config.yaml
num_hidden_layers: 12
hidden_size: 320
num_attention_heads: 5
num_key_value_heads: 5
head_dim: 64
intermediate_size: 832
vocab_size: 8192
hidden_act: "swiglu"
norm: "rmsnorm"
norm_place: "pre"
norm_eps: 1e-06
positions: "rope"
rope_theta: 434000.0
rope_fraction: 1.0
qk_norm: true
attn_scale: 0.142
bias: "none"
tie_word_embeddings: false
parallel_block: false
extras: ["local attention windows", "shifted keys", "value embeddings", "a smear gate", "learned residual scales", "capped logits"]
init: "uniform"
init_std_qkv: 0.0341
init_std_o: 0.00697
init_std_up: 0.0341
init_std_down: 0.00432
optimizer: "muon"
learning_rate: 0.0099
beta1: 0.95
weight_decay: 0.019
lr_head: 0.0103
warmup_steps: 0
schedule: "wsd"
decay_fraction: 1.0
decay_shape: "linear"
final_lr_fraction: 0.05
batch_tokens: 65536
max_seq_len: 256
doc_mask: true
train_tokens: 426800000
max_steps: 6513
dataset: "wikipedia_en"
Each number is 50 + 12 x the weight over its row's rms, rounded and kept within 0 to 99. Layers, rows and columns count from 0. The size before them is the row's rms in percent of the matrix's.

# v: layer 7 attention value, 320x320, rms 0.11, rows 153-191, columns 256-319
# o: layer 7 attention output (transposed), 320x320, rms 0.101, rows 153-191, columns 256-319
# q: layer 7 attention query, 320x320, rms 0.102, rows 192-205, columns 256-319
# k: layer 7 attention key, 320x320, rms 0.103, rows 192-204, columns 256-319
v153 106:47 40 73 33 53 48 51 40 42 52 74 67 45 56 55 45 61 59 64 42 48 52 69 45 50 70 39 64 52 50 49 68 45 49 30 40 29 41 39 54 43 38 49 45 43 50 45 55 67 49 48 38 38 51 32 40 52 58 25 27 59 58 43 25
o153 110:46 54 57 40 66 62 70 73 54 46 63 16 58 45 35 36 44 49 47 67 41 54 37 62 31 25 37 45 56 65 53 37 57 37 36 70 72 66 46 38 61 61 44 63 69 55 37 42 39 86 50 52 69 52 43 47 61 56 57 41 53 52 43 57
v154 109:40 52 53 55 36 49 36 61 64 36 28 44 30 57 56 45 61 67 56 48 53 54 49 45 62 67 56 67 58 30 66 29 45 50 41 54 31 54 62 50 45 50 40 19 59 41 49 68 50 78 60 42 77 67 40 40 54 49 49 62 53 45 74 76
o154 110:47 50 41 39 62 51 41 42 54 46 61 57 37 50 49 46 40 41 39 64 60 50 42 46 62 50 51 19 42 71 35 72 60 43 45 48 55 50 51 65 59 34 34 67 48 58 44 31 46 58 17 55 53 49 42 56 55 64 68 54 41 56 39 46
v155 107:47 35 43 52 67 64 61 51 42 46 57 71 63 65 60 27 39 56 45 69 61 41 47 61 35 53 52 41 65 38 37 67 57 57 22 32 62 67 58 58 59 32 53 67 49 46 77 57 35 51 47 41 41 23 43 37 53 52 45 33 48 68 64 55
o155 105:37 41 36 60 46 42 40 63 45 65 34 26 68 59 53 56 51 64 59 41 55 45 49 44 40 55 46 54 44 66 66 43 52 61 40 55 31 37 46 54 53 43 41 21 59 51 50 52 49 49 50 48 54 45 59 63 45 47 53 28 57 33 36 66
v156 109:31 63 42 45 46 51 37 69 26 41 42 66 60 19 35 61 53 29 57 28 56 33 78 29 61 53 27 48 25 40 57 21 42 37 50 46 49 49 39 72 39 47 60 29 53 31 41 32 70 57 53 42 43 59 74 60 44 45 56 38 58 44 70 58
o156 111:39 43 50 55 51 50 68 42 35 28 52 41 60 50 55 45 47 38 36 57 52 71 47 60 39 40 63 22 42 46 51 49 68 70 56 51 69 40 51 24 58 42 46 60 72 52 52 69 34 47 55 41 44 27 33 52 48 40 52 52 34 65 42 45
v157 106:39 68 64 32 77 37 43 55 63 64 60 46 57 41 43 51 20 61 18 50 39 64 67 48 53 38 33 61 59 60 42 54 47 43 52 56 67 73 73 47 39 37 68 36 64 71 55 37 34 55 61 70 45 68 52 58 40 30 44 35 49 42 63 51
o157 109:57 49 42 32 44 61 58 60 43 60 52 55 46 49 49 20 65 25 81 57 47 38 48 47 47 25 47 35 61 59 51 42 35 61 48 36 52 41 28 55 48 60 57 54 45 44 44 47 63 44 54 43 74 13 59 58 43 58 60 38 68 36 35 45
v158 111:39 39 68 44 38 45 57 46 45 56 64 57 37 49 49 35 66 50 42 51 61 61 48 42 40 51 45 43 37 46 49 56 35 45 37 43 49 59 53 53 61 43 68 27 53 32 60 48 39 38 45 86 56 67 34 63 58 50 34 75 57 43 54 33
o158 108:61 57 41 51 54 43 48 53 27 50 48 50 32 57 55 41 56 59 34 33 48 24 58 56 76 48 51 40 63 71 43 69 48 60 80 57 77 56 45 38 48 54 49 43 52 50 59 59 57 52 59 33 36 45 59 46 61 48 47 16 48 52 49 43
v159 108:49 24 40 39 60 49 50 43 49 41 60 69 60 63 54 40 59 51 42 41 55 43 34 50 65 66 57 46 63 54 73 57 38 63 46 59 72 70 68 58 37 55 58 51 53 56 63 31 50 48 59 29 53 40 67 62 58 49 69 56 40 53 46 49
o159 110:46 48 64 54 51 30 45 59 40 61 38 54 43 55 38 59 41 51 65 66 69 52 64 45 26 35 48 40 48 43 52 34 59 43 40 60 43 43 49 58 50 27 40 40 70 54 61 68 44 43 62 81 43 52 47 52 56 57 35 29 59 26 52 27
v160 106:55 52 53 59 43 40 48 44 64 44 47 51 49 57 52 70 55 72 58 52 54 41 33 48 43 36 42 48 49 48 56 73 63 91 35 64 67 59 53 43 46 49 44 63 34 53 45 47 44 50 52 71 64 33 71 57 49 69 50 34 38 42 49 58
o160 109:40 59 35 39 33 69 65 59 43 45 62 59 52 65 60 55 78 33 71 52 36 53 55 45 56 59 47 49 48 60 41 32 27 32 56 38 23 44 32 62 50 35 45 49 72 63 56 54 51 52 35 52 43 57 35 33 61 43 49 73 35 59 59 42
v161 106:58 54 38 58 35 32 56 46 36 38 46 66 31 47 47 46 55 58 58 77 53 60 54 40 72 60 79 39 57 63 48 22 48 69 33 49 52 34 63 50 49 47 51 47 38 60 39 39 49 65 68 54 51 36 30 43 33 54 41 58 22 59 63 66
o161 105:58 55 47 44 52 54 41 45 62 47 44 41 39 54 62 61 53 34 33 34 36 53 39 50 33 45 33 46 48 42 59 52 46 41 52 53 17 34 49 44 42 77 59 51 59 49 36 46 57 68 45 32 47 61 38 44 56 53 47 42 54 49 56 50
v162 100:58 64 43 61 46 68 32 35 49 37 32 59 51 51 52 57 61 46 52 45 61 39 68 52 46 58 52 57 52 47 45 52 60 54 68 58 59 15 33 46 53 47 64 38 67 69 52 56 59 30 60 66 28 23 55 37 48 31 67 43 56 63 55 50
o162 106:55 30 55 48 52 41 61 57 43 44 40 49 44 41 68 54 37 37 62 47 43 79 31 45 46 50 67 39 47 49 41 30 34 49 53 58 52 62 52 72 60 39 45 49 50 65 68 39 70 50 41 58 68 63 61 73 50 52 40 66 43 38 59 33
v163 104:47 36 61 70 44 46 53 51 43 52 48 43 50 62 47 33 49 51 56 67 49 47 55 54 53 45 26 52 38 61 37 67 52 56 29 36 33 54 53 46 37 65 55 42 71 49 55 42 33 51 65 57 61 37 63 43 47 61 50 62 46 49 54 62
o163 102:38 72 33 47 53 74 53 50 62 48 38 45 59 46 59 47 50 33 53 39 44 37 35 57 54 44 72 40 47 61 63 34 48 35 62 70 53 64 46 79 58 49 51 70 58 56 39 65 39 61 43 49 27 80 41 58 45 27 61 20 51 62 44 43
v164 108:62 43 45 45 66 52 41 32 37 54 55 44 37 57 29 42 46 32 50 52 38 43 39 28 49 33 66 50 48 35 52 45 57 53 64 62 39 43 44 37 53 70 35 48 46 36 50 57 54 69 65 28 49 62 54 40 60 48 64 58 84 53 56 34
o164 107:57 68 55 75 42 42 52 37 70 56 52 35 60 41 41 67 27 62 54 43 59 56 48 60 47 61 69 75 52 57 53 39 45 55 63 50 45 51 65 51 40 34 45 45 57 47 52 35 49 49 38 55 42 46 51 45 47 53 54 58 51 47 47 66
v165 109:38 48 58 52 46 53 39 59 62 47 58 51 36 50 65 71 35 47 67 38 39 72 24 43 62 66 58 46 39 55 58 60 42 56 52 42 42 69 39 42 66 49 41 39 36 70 57 61 49 66 52 49 87 46 31 48 38 71 69 51 54 56 53 69
o165 109:37 37 37 72 42 34 40 49 33 39 50 36 64 41 21 37 53 33 44 54 49 33 66 54 43 39 58 49 51 27 61 49 30 44 64 50 50 46 47 58 45 39 55 66 40 62 30 55 41 37 59 42 30 58 58 43 46 49 61 50 75 50 47 37
v166 101:65 22 58 78 45 50 71 61 67 53 63 47 38 49 36 49 48 69 64 51 59 44 37 47 46 83 55 54 48 50 67 68 51 63 22 63 60 50 52 50 60 39 46 27 57 44 32 47 37 51 53 48 49 51 54 55 39 38 40 35 65 49 61 66
o166 101:60 61 40 37 68 51 62 41 50 63 39 43 66 55 72 53 56 36 38 65 26 43 54 54 45 54 41 33 58 73 37 32 60 38 45 74 29 45 47 60 38 50 55 64 42 41 48 51 57 45 25 61 47 47 61 49 56 61 42 56 34 64 46 42
v167 112:47 43 56 67 58 50 45 40 54 54 43 43 60 53 45 53 26 40 58 54 29 36 61 53 71 60 60 68 48 43 43 66 52 42 61 54 54 49 62 49 17 59 58 48 36 62 47 49 43 66 70 42 34 44 64 41 56 46 40 46 53 54 57 32
o167 113:56 63 40 43 38 45 37 59 52 66 41 56 48 62 71 38 85 55 48 55 62 51 49 60 38 59 54 51 63 61 53 65 18 57 49 48 58 48 62 68 52 10 62 53 71 44 64 30 47 38 57 49 24 43 57 51 68 52 41 38 46 37 43 62
v168 102:55 34 42 57 70 48 51 39 54 60 50 29 42 36 61 57 43 55 54 77 67 52 56 51 43 61 42 44 45 45 45 51 56 45 41 65 36 45 58 58 45 59 76 62 74 52 34 29 57 42 45 51 66 49 35 48 36 48 61 34 73 47 40 56
o168 105:44 66 64 41 36 55 36 43 52 61 41 59 54 47 46 39 47 24 70 37 38 60 41 48 51 33 67 50 49 67 44 44 51 45 51 50 45 68 65 37 42 54 40 49 38 30 56 61 28 44 61 42 31 54 58 31 49 56 33 54 47 50 56 38
v169 107:35 19 45 45 58 49 45 34 57 28 46 47 62 56 56 38 48 43 67 51 35 32 60 53 35 47 56 60 65 48 32 43 45 47 46 32 43 37 67 69 28 45 49 55 36 44 42 53 47 53 55 68 26 72 57 57 69 58 58 48 30 61 46 33
o169 106:45 47 43 67 47 52 51 47 47 51 47 51 64 45 48 63 59 64 49 24 69 58 37 46 57 55 74 60 50 47 62 73 41 40 46 65 54 83 36 31 44 51 43 43 54 50 43 41 83 37 31 33 39 50 68 43 44 69 44 55 72 48 46 58
v170 113:38 44 67 37 61 46 40 66 57 64 46 61 63 62 47 51 56 75 28 50 65 46 38 43 52 46 38 30 55 52 37 47 39 49 25 51 56 66 71 55 51 52 56 41 42 25 68 44 57 42 32 42 77 56 47 45 37 41 35 46 66 52 54 66
o170 116:55 64 59 53 67 88 66 64 36 65 52 47 36 42 58 27 57 45 34 59 45 56 70 56 50 43 62 60 37 65 55 78 73 51 56 33 44 31 52 34 49 75 82 55 15 41 30 59 57 34 53 55 45 40 56 66 45 55 76 43 61 46 55 58
v171 105:42 47 52 41 64 58 67 55 26 78 47 41 55 50 56 54 27 37 48 44 60 36 58 55 76 72 73 62 41 31 41 61 50 71 30 58 41 29 60 35 54 49 49 57 44 35 41 49 25 76 48 40 81 45 64 51 43 40 56 47 30 41 54 39
o171 104:48 35 33 61 31 50 38 47 58 23 50 59 53 46 44 55 61 60 51 42 56 58 62 67 45 42 28 35 47 55 63 37 40 56 38 54 54 67 51 36 44 35 56 43 48 44 57 64 55 34 46 29 30 39 37 39 46 63 46 51 54 56 47 68
v172 100:46 49 52 60 30 30 37 43 51 48 45 45 57 39 69 44 37 42 46 25 62 45 38 50 57 45 40 41 41 64 36 54 58 59 45 53 30 50 41 53 29 60 50 42 54 19 50 54 28 51 45 57 33 28 60 49 57 58 38 38 74 65 46 66
o172 103:64 29 48 46 62 51 72 44 45 48 41 51 40 81 57 58 61 44 56 87 31 61 45 47 52 75 44 57 35 33 32 56 52 35 54 29 72 70 62 51 69 40 51 34 45 52 64 51 60 37 59 48 39 88 57 52 52 30 57 44 50 37 38 41
v173 106:64 51 49 50 52 72 39 51 55 41 63 65 57 60 54 55 52 44 49 48 59 50 51 45 55 60 35 42 75 65 52 25 51 52 39 54 44 42 43 44 59 67 58 35 62 65 50 36 59 68 47 33 44 39 43 54 39 36 52 49 39 50 58 57
o173 104:52 53 46 22 18 29 54 58 57 73 53 41 36 43 54 45 42 55 49 49 40 49 49 32 56 43 51 43 34 65 37 61 49 45 57 47 57 44 49 44 45 39 42 61 55 56 39 37 61 46 71 58 60 53 37 57 52 39 48 65 48 42 38 72
v174 105:36 63 52 44 45 46 50 43 53 49 58 46 19 53 47 44 43 55 47 38 47 70 66 63 48 48 42 51 34 39 48 54 46 65 61 36 34 46 38 57 42 65 56 47 56 71 59 48 38 75 30 38 51 47 30 66 57 49 64 64 50 30 76 46
o174 104:49 42 38 69 65 55 38 57 42 64 35 46 44 48 32 54 61 67 50 49 48 37 52 43 54 48 60 67 63 44 30 61 53 47 43 55 78 55 68 43 61 24 67 50 32 44 62 37 32 49 74 38 46 34 53 50 50 63 51 52 54 54 27 48
v175 101:58 36 42 59 52 70 60 55 44 47 62 60 68 38 45 29 44 53 45 66 42 59 37 46 39 45 40 53 51 67 37 45 37 27 58 39 56 56 54 52 53 49 49 58 52 39 56 39 62 76 58 43 60 55 68 48 41 50 71 37 74 52 58 41
o175 109:56 46 57 47 81 21 56 46 41 67 55 36 48 54 48 62 42 51 49 51 46 41 50 45 36 36 31 63 40 45 58 80 66 50 43 40 33 61 66 43 42 52 61 38 50 40 78 68 30 51 38 49 34 31 49 44 81 37 33 67 52 40 33 34
v176 105:40 59 44 41 71 42 32 54 54 73 71 46 61 42 56 34 53 51 42 61 50 39 50 33 45 44 64 69 45 35 44 30 27 40 49 53 29 35 66 62 52 37 69 88 49 50 45 66 55 47 47 63 69 53 49 53 47 68 47 26 46 43 38 62
o176 110:66 17 37 70 44 47 71 54 30 36 51 71 59 60 47 53 60 39 56 50 61 54 26 63 38 59 49 46 74 57 44 57 78 42 34 34 57 62 49 58 49 51 49 33 57 48 69 29 65 45 40 36 60 49 47 57 50 44 54 63 60 36 53 63
v177 107:42 49 47 49 35 47 70 45 67 63 68 54 54 48 53 42 67 53 44 58 56 82 47 45 41 28 62 64 56 45 52 34 42 67 50 41 40 51 48 43 35 54 37 48 52 39 49 45 70 40 58 54 42 27 52 67 33 45 57 41 47 40 59 40
o177 103:43 81 52 54 73 40 48 57 17 40 38 60 57 53 54 37 52 36 60 49 59 24 47 41 54 71 29 38 47 68 55 43 54 44 41 44 56 62 41 43 49 39 48 55 38 57 32 56 33 38 29 54 72 33 55 50 72 19 27 39 62 50 53 69
v178 109:47 51 77 43 35 54 36 74 34 75 38 37 43 57 49 47 61 38 49 37 40 49 52 36 60 63 50 61 35 44 30 71 41 46 60 33 59 54 51 46 34 48 37 62 41 57 68 75 54 67 41 56 68 56 46 52 73 29 58 53 48 73 69 24
o178 110:55 58 55 54 36 50 54 40 51 40 54 61 58 62 51 41 30 64 50 77 72 43 85 69 54 62 51 52 57 48 41 50 47 45 67 62 60 54 61 51 55 45 53 28 56 48 26 24 33 46 61 46 46 56 77 51 45 59 23 63 52 41 31 66
v179 121:32 32 56 53 69 57 36 73 48 46 09 48 59 52 57 49 46 58 43 47 47 59 67 27 42 55 44 56 21 35 56 47 45 67 48 41 58 53 56 24 58 30 49 40 57 80 53 70 58 49 57 56 39 67 43 54 48 53 59 17 49 64 35 54
o179 117:34 53 38 57 43 64 48 50 59 55 76 48 40 63 38 55 54 46 28 58 68 31 40 62 55 38 63 53 66 58 58 50 52 58 55 60 46 47 41 88 42 84 29 56 39 39 47 46 37 59 38 31 71 53 52 50 49 57 43 71 76 58 64 73
v180 108:41 78 34 51 50 67 48 54 20 42 43 66 52 58 30 57 61 57 55 44 42 45 60 47 55 39 57 31 69 44 14 51 47 55 54 27 53 66 61 66 54 31 54 37 52 74 44 38 51 54 52 56 61 39 46 65 41 56 53 65 58 52 55 47
o180 111:45 41 50 40 44 54 35 62 67 37 43 40 45 65 45 63 50 57 79 43 58 47 64 66 41 52 35 51 33 58 61 41 60 62 39 59 49 30 58 27 56 54 55 63 57 25 45 51 64 50 36 26 51 46 34 33 57 48 49 43 50 72 65 55
v181 111:39 54 41 45 50 37 67 36 64 64 61 59 52 57 61 48 42 34 59 46 39 60 41 51 43 37 59 59 30 29 61 39 37 32 60 59 58 67 66 63 42 62 42 44 53 57 56 27 38 50 39 35 34 49 41 59 61 50 53 57 70 52 46 42
o181 115:55 48 38 43 50 58 35 46 65 57 60 42 60 38 39 41 36 44 24 62 67 53 56 61 55 52 51 70 64 57 59 74 53 52 52 31 57 45 32 56 34 66 28 62 53 44 78 52 67 33 71 76 59 44 30 28 38 67 69 37 34 39 49 51
v182 100:48 49 61 52 42 46 42 58 72 44 32 44 47 35 47 56 22 33 60 69 45 62 69 54 37 51 63 53 32 49 31 37 56 39 30 65 68 49 51 78 48 36 45 59 38 35 47 51 53 46 46 42 71 60 53 43 54 32 36 58 43 52 50 45
o182 106:62 55 66 37 45 53 59 32 41 58 62 46 44 45 48 28 78 58 60 40 63 29 38 54 51 69 45 40 63 56 53 78 54 65 43 45 50 64 56 28 35 34 58 37 39 55 74 64 33 47 48 47 53 61 55 66 63 55 35 50 64 48 55 62
v183 102:34 36 61 40 68 54 79 45 50 24 59 48 62 61 59 54 23 44 61 60 63 63 30 27 60 55 53 44 43 46 47 51 51 46 44 39 48 48 48 50 38 28 73 52 44 48 56 41 57 58 33 60 60 48 43 42 41 33 49 40 73 53 64 22
o183 103:54 37 32 44 53 49 53 45 58 35 68 62 65 52 50 52 54 41 33 40 44 37 61 66 44 38 53 51 60 36 45 66 59 64 50 58 60 40 61 29 69 53 38 57 68 60 63 55 60 29 40 36 14 59 64 72 47 43 46 46 51 48 34 56
v184 108:45 30 45 45 49 40 52 64 62 50 56 79 50 62 42 29 52 36 29 68 48 48 52 40 69 54 54 59 73 39 43 71 44 62 47 75 48 50 47 39 51 39 64 52 60 36 35 37 24 42 34 39 41 28 42 72 51 43 39 41 46 45 48 36
o184 107:47 27 44 65 61 56 51 60 43 69 39 42 48 31 60 65 32 69 71 44 63 27 56 33 36 53 59 44 44 62 39 43 52 54 47 41 72 61 74 57 44 42 44 58 66 46 58 46 56 55 53 56 47 51 71 40 54 49 37 57 41 44 48 64
v185 110:35 24 29 19 56 43 65 41 57 65 43 56 53 39 45 57 66 66 68 53 62 40 73 57 78 63 39 54 60 41 52 60 33 63 69 31 27 58 56 60 56 53 64 55 36 34 38 37 41 45 30 35 30 35 56 52 51 37 53 42 42 35 48 61
o185 109:66 67 71 60 51 55 34 41 44 47 39 45 51 39 48 22 55 43 25 44 36 61 32 47 26 46 64 54 37 63 46 61 58 34 47 50 69 44 40 46 40 41 51 58 51 43 60 46 38 57 59 56 69 48 74 37 68 67 39 39 47 53 50 32
v186 105:42 54 48 59 57 57 43 57 36 64 57 56 35 45 67 42 42 37 67 84 36 46 45 52 36 46 49 44 59 40 47 50 57 52 43 66 56 57 38 45 43 40 53 66 51 51 48 40 64 43 55 46 81 50 61 62 51 64 46 60 45 66 48 61
o186 100:53 52 55 36 51 31 61 52 54 51 60 55 54 55 36 45 49 41 38 34 33 60 57 70 46 54 50 49 36 51 46 48 35 45 49 40 38 51 45 69 56 55 43 46 29 51 30 47 48 86 62 56 47 56 55 29 55 42 57 44 61 51 35 55
v187 106:49 52 50 77 19 37 53 43 47 55 49 49 49 57 56 68 83 58 54 41 32 54 49 46 45 57 49 55 44 27 51 48 48 49 67 62 52 55 41 90 48 45 56 76 64 58 44 51 39 59 51 46 48 48 29 62 44 26 51 18 47 67 48 42
o187 108:45 51 40 61 31 54 49 55 62 44 27 65 45 43 37 47 40 48 41 57 47 47 42 75 71 45 42 59 56 69 57 35 66 46 69 48 50 39 55 37 46 54 50 22 50 41 81 51 41 41 59 65 77 65 78 47 59 52 53 69 71 55 53 45
v188 109:50 56 51 42 44 58 35 46 52 72 63 46 51 56 34 45 60 70 46 60 30 56 43 33 49 59 75 63 38 70 64 57 32 51 57 61 53 42 37 61 55 27 53 52 44 40 54 33 41 55 64 38 36 53 43 52 61 50 30 62 49 23 60 60
o188 113:49 50 44 42 50 51 45 42 57 38 25 36 49 58 65 47 65 52 50 35 65 37 49 51 48 54 44 49 63 62 42 77 40 44 51 22 40 56 72 61 55 65 42 31 46 41 37 68 61 46 27 71 51 53 57 60 51 56 88 33 58 57 54 62
v189 101:41 42 31 47 37 55 50 63 59 42 63 50 54 44 39 46 48 30 51 63 32 53 51 60 46 61 52 52 49 37 76 43 39 54 67 53 56 44 53 55 61 71 30 27 51 54 68 45 62 55 41 56 72 38 41 66 56 58 53 49 40 53 54 55
o189 106:38 42 57 49 64 54 71 27 68 54 38 40 50 47 59 57 38 39 29 56 57 55 54 51 63 29 30 54 44 63 32 24 45 41 26 65 43 39 46 45 23 34 69 57 33 57 57 45 36 44 49 57 41 39 29 44 33 67 56 46 55 42 45 45
v190 107:45 59 34 40 64 53 21 42 75 59 50 47 40 59 50 33 54 40 51 49 74 47 27 26 34 31 52 37 73 58 59 58 39 75 42 29 62 41 56 51 62 44 63 53 67 38 40 40 42 39 72 55 51 65 51 35 36 51 38 38 48 44 31 49
o190 108:47 51 62 62 49 58 54 48 28 31 62 55 68 39 56 42 45 55 48 52 41 38 47 42 84 67 42 53 37 46 36 65 48 28 33 26 30 55 55 51 27 57 47 54 29 61 54 52 43 31 41 60 52 52 55 73 64 49 72 66 36 54 81 68
v191 111:51 50 30 15 55 22 33 37 50 55 51 32 49 48 62 48 67 65 37 64 49 52 63 34 63 34 40 40 35 78 69 64 59 32 44 28 44 52 47 65 52 63 74 49 48 58 59 54 73 53 63 43 57 52 46 51 37 37 60 38 65 64 52 61
o191 112:53 59 62 71 50 79 74 63 34 46 30 64 49 47 49 35 42 31 35 25 73 42 50 69 44 52 51 62 37 32 44 39 40 49 68 33 46 36 66 41 61 60 37 46 50 50 40 50 40 40 52 66 68 40 49 42 53 48 52 38 57 40 49 40
q192 081:42 59 44 47 47 34 45 63 49 39 41 53 67 62 61 69 57 51 47 86 50 59 52 37 41 52 70 57 38 71 43 28 41 77 52 65 48 70 56 41 36 36 44 56 50 64 50 48 20 47 46 42 55 24 46 50 43 55 52 46 45 70 44 49
k192 072:53 55 52 48 56 53 46 49 43 50 51 43 37 44 69 26 58 42 54 68 50 68 53 65 39 70 64 36 48 61 57 28 24 55 53 41 56 47 63 48 80 65 38 54 38 43 43 42 68 58 46 52 61 46 47 65 47 33 56 50 63 69 42 35
q193 080:41 41 73 66 59 57 50 50 50 60 47 58 51 47 42 59 44 40 61 37 46 52 48 53 64 42 51 42 36 47 63 45 28 49 42 26 38 62 56 58 38 74 75 43 50 47 44 62 70 37 41 37 33 40 43 52 44 56 56 31 53 37 68 68
k193 066:49 42 38 50 69 52 53 42 54 49 49 52 48 70 39 26 49 56 48 67 68 45 47 53 41 62 18 46 49 50 29 58 52 41 43 70 42 39 45 48 42 38 34 54 73 47 57 48 13 59 39 33 53 50 52 50 54 41 48 62 43 61 42 56
q194 081:47 53 40 41 29 61 61 45 52 64 71 23 15 54 61 44 57 59 52 44 65 43 68 54 57 72 50 47 50 48 58 82 40 53 67 28 42 48 20 68 62 46 52 49 63 62 26 50 57 40 60 46 50 41 48 19 44 57 46 47 62 30 67 41
k194 076:62 44 55 50 60 42 66 43 35 43 75 59 49 42 50 55 40 62 54 64 58 68 29 45 46 41 40 55 54 61 67 33 37 51 52 45 38 26 50 47 33 36 61 85 39 69 66 42 51 45 53 58 48 52 49 44 54 63 42 49 43 58 48 49
q195 079:64 24 53 45 58 48 56 41 66 41 63 38 28 57 61 54 48 60 45 28 67 50 46 47 69 39 50 57 48 38 63 61 56 42 39 46 53 35 60 57 70 21 52 50 52 64 58 49 60 31 53 69 76 33 69 56 54 22 52 54 42 40 46 37
k195 072:49 65 58 47 60 48 60 50 52 58 44 63 45 57 51 78 56 53 44 56 58 40 35 46 59 71 71 43 61 60 36 59 35 56 63 47 29 54 29 58 53 49 47 54 55 51 41 10 51 62 50 33 69 52 41 20 37 71 41 52 60 38 47 63
q196 089:63 48 53 58 28 42 79 59 33 69 41 54 40 64 38 41 39 46 45 47 49 43 47 35 51 27 44 54 52 33 62 51 41 51 50 47 44 41 76 64 49 71 45 48 33 42 25 50 18 40 41 43 48 33 38 62 54 79 42 55 62 47 42 42
k196 076:62 40 59 53 57 58 42 43 70 42 34 53 40 32 55 49 63 41 46 45 43 49 33 43 65 73 70 32 33 47 82 73 37 64 46 60 43 43 49 39 66 38 48 44 53 48 58 46 45 75 57 40 57 47 63 50 58 38 52 69 48 39 70 58
q197 087:51 60 61 35 48 50 41 65 52 31 32 77 52 34 59 57 48 66 36 53 56 37 52 53 45 40 46 57 48 82 39 47 44 50 66 41 33 45 55 37 28 68 59 49 67 40 57 44 69 54 53 53 53 47 43 63 53 54 46 30 52 49 33 31
k197 082:48 54 32 55 49 50 50 59 53 41 40 34 44 60 33 44 61 65 52 63 50 38 40 35 47 28 32 43 43 47 63 42 65 61 42 62 49 62 61 58 55 56 51 48 31 54 45 37 59 64 64 52 45 46 43 85 47 56 74 56 44 19 45 39
q198 094:53 62 29 70 45 34 54 67 50 74 48 53 64 40 62 44 53 64 35 47 52 31 57 59 32 52 36 38 44 65 63 39 68 62 58 62 38 59 56 54 48 58 53 47 60 41 45 59 37 47 58 39 09 50 32 40 70 51 39 45 51 54 59 48
k198 094:49 59 51 49 54 50 50 39 58 50 52 58 78 37 51 31 53 48 62 50 52 65 34 49 42 62 46 39 44 57 41 37 44 40 56 22 39 67 55 26 58 80 61 58 44 38 51 45 50 58 48 51 34 41 78 66 53 60 66 51 53 52 66 62
q199 091:38 45 54 35 71 61 48 47 51 52 42 49 48 63 62 48 60 50 52 57 39 27 51 41 55 64 60 53 48 31 62 51 44 45 39 39 56 48 67 41 77 46 49 31 43 60 57 45 41 44 59 57 32 60 54 35 57 62 50 62 46 48 60 42
k199 081:52 29 50 67 35 54 63 73 61 51 78 45 41 58 51 65 32 71 57 43 58 44 64 67 45 63 41 47 64 43 48 62 47 65 61 44 63 37 57 36 55 49 49 74 64 39 58 42 60 25 39 39 62 52 48 55 58 34 36 75 44 49 57 50
q200 106:36 67 41 43 48 57 37 28 57 49 44 40 46 49 39 54 49 57 69 61 36 43 58 72 48 60 46 57 34 50 40 57 46 48 47 42 52 47 49 28 41 44 52 50 71 73 49 40 53 64 51 53 62 45 53 53 42 38 59 17 69 71 63 53
k200 088:51 53 48 45 56 39 45 50 31 61 50 39 46 58 51 62 49 51 54 55 57 38 65 52 56 74 49 41 41 30 27 51 37 42 53 46 53 40 57 25 41 43 43 75 57 56 53 44 54 56 68 35 46 60 26 47 51 53 47 53 45 54 37 47
q201 095:48 59 55 46 42 64 43 40 62 61 55 44 66 38 64 38 46 36 43 58 37 52 38 50 51 72 73 39 63 55 54 39 49 59 51 59 52 40 47 71 59 52 28 32 45 59 50 48 55 24 39 58 52 55 49 38 63 32 51 69 49 59 70 51
k201 088:49 38 48 41 52 62 67 59 64 18 29 50 44 59 46 46 71 69 61 49 46 80 38 34 47 32 52 50 41 68 43 60 50 62 42 39 52 33 56 45 66 67 68 33 70 33 53 67 38 52 71 47 29 48 58 34 48 61 53 51 38 54 49 31
q202 094:53 61 46 49 54 53 65 44 64 50 58 49 29 27 49 50 43 50 39 43 52 41 48 57 38 73 29 52 28 74 45 39 38 27 36 68 48 56 53 48 46 59 55 50 65 34 44 57 71 43 36 39 25 69 61 29 68 50 45 64 55 64 55 52
k202 089:50 51 37 57 53 36 57 45 42 51 38 58 76 38 63 44 67 56 70 75 67 51 44 48 48 60 63 61 31 57 44 36 49 62 43 45 46 47 55 31 45 58 51 44 66 44 54 58 43 35 54 46 26 56 57 32 44 46 53 42 36 69 50 64
q203 099:57 37 46 63 50 51 60 69 59 43 50 44 68 56 55 34 57 43 41 52 49 42 50 49 44 59 78 19 54 28 60 50 36 51 51 60 45 53 65 66 40 71 52 25 51 62 30 52 45 43 55 31 34 39 44 43 52 62 37 56 36 59 55 33
k203 091:53 77 59 29 64 42 46 40 49 39 45 49 49 50 55 49 56 41 62 56 46 65 40 45 63 67 35 45 39 65 55 53 60 41 63 22 73 46 57 63 50 64 62 63 48 41 54 81 49 41 45 64 46 41 68 46 71 59 61 47 57 63 52 41
q204 103:31 73 50 53 54 62 43 34 78 48 59 51 37 26 54 31 44 50 42 32 58 39 39 52 46 71 42 30 38 28 33 54 42 34 64 45 49 66 46 27 36 54 61 42 55 63 49 31 61 43 20 26 47 46 55 62 53 49 59 20 51 88 43 62
k204 098:37 34 25 33 59 48 69 38 50 40 40 72 61 45 55 55 55 60 62 47 35 32 53 42 59 42 44 50 53 62 16 40 48 61 60 53 48 42 46 05 42 65 37 66 71 36 55 55 57 67 50 48 49 48 59 72 28 59 56 32 60 46 44 53
q205 100:43 60 46 59 49 36 54 38 50 55 73 55 60 38 55 44 45 28 51 36 53 55 50 32 36 64 70 25 43 64 59 38 51 56 52 57 51 42 55 51 33 46 39 37 48 70 47 59 55 44 62 30 51 67 67 51 50 48 33 48 64 50 62 65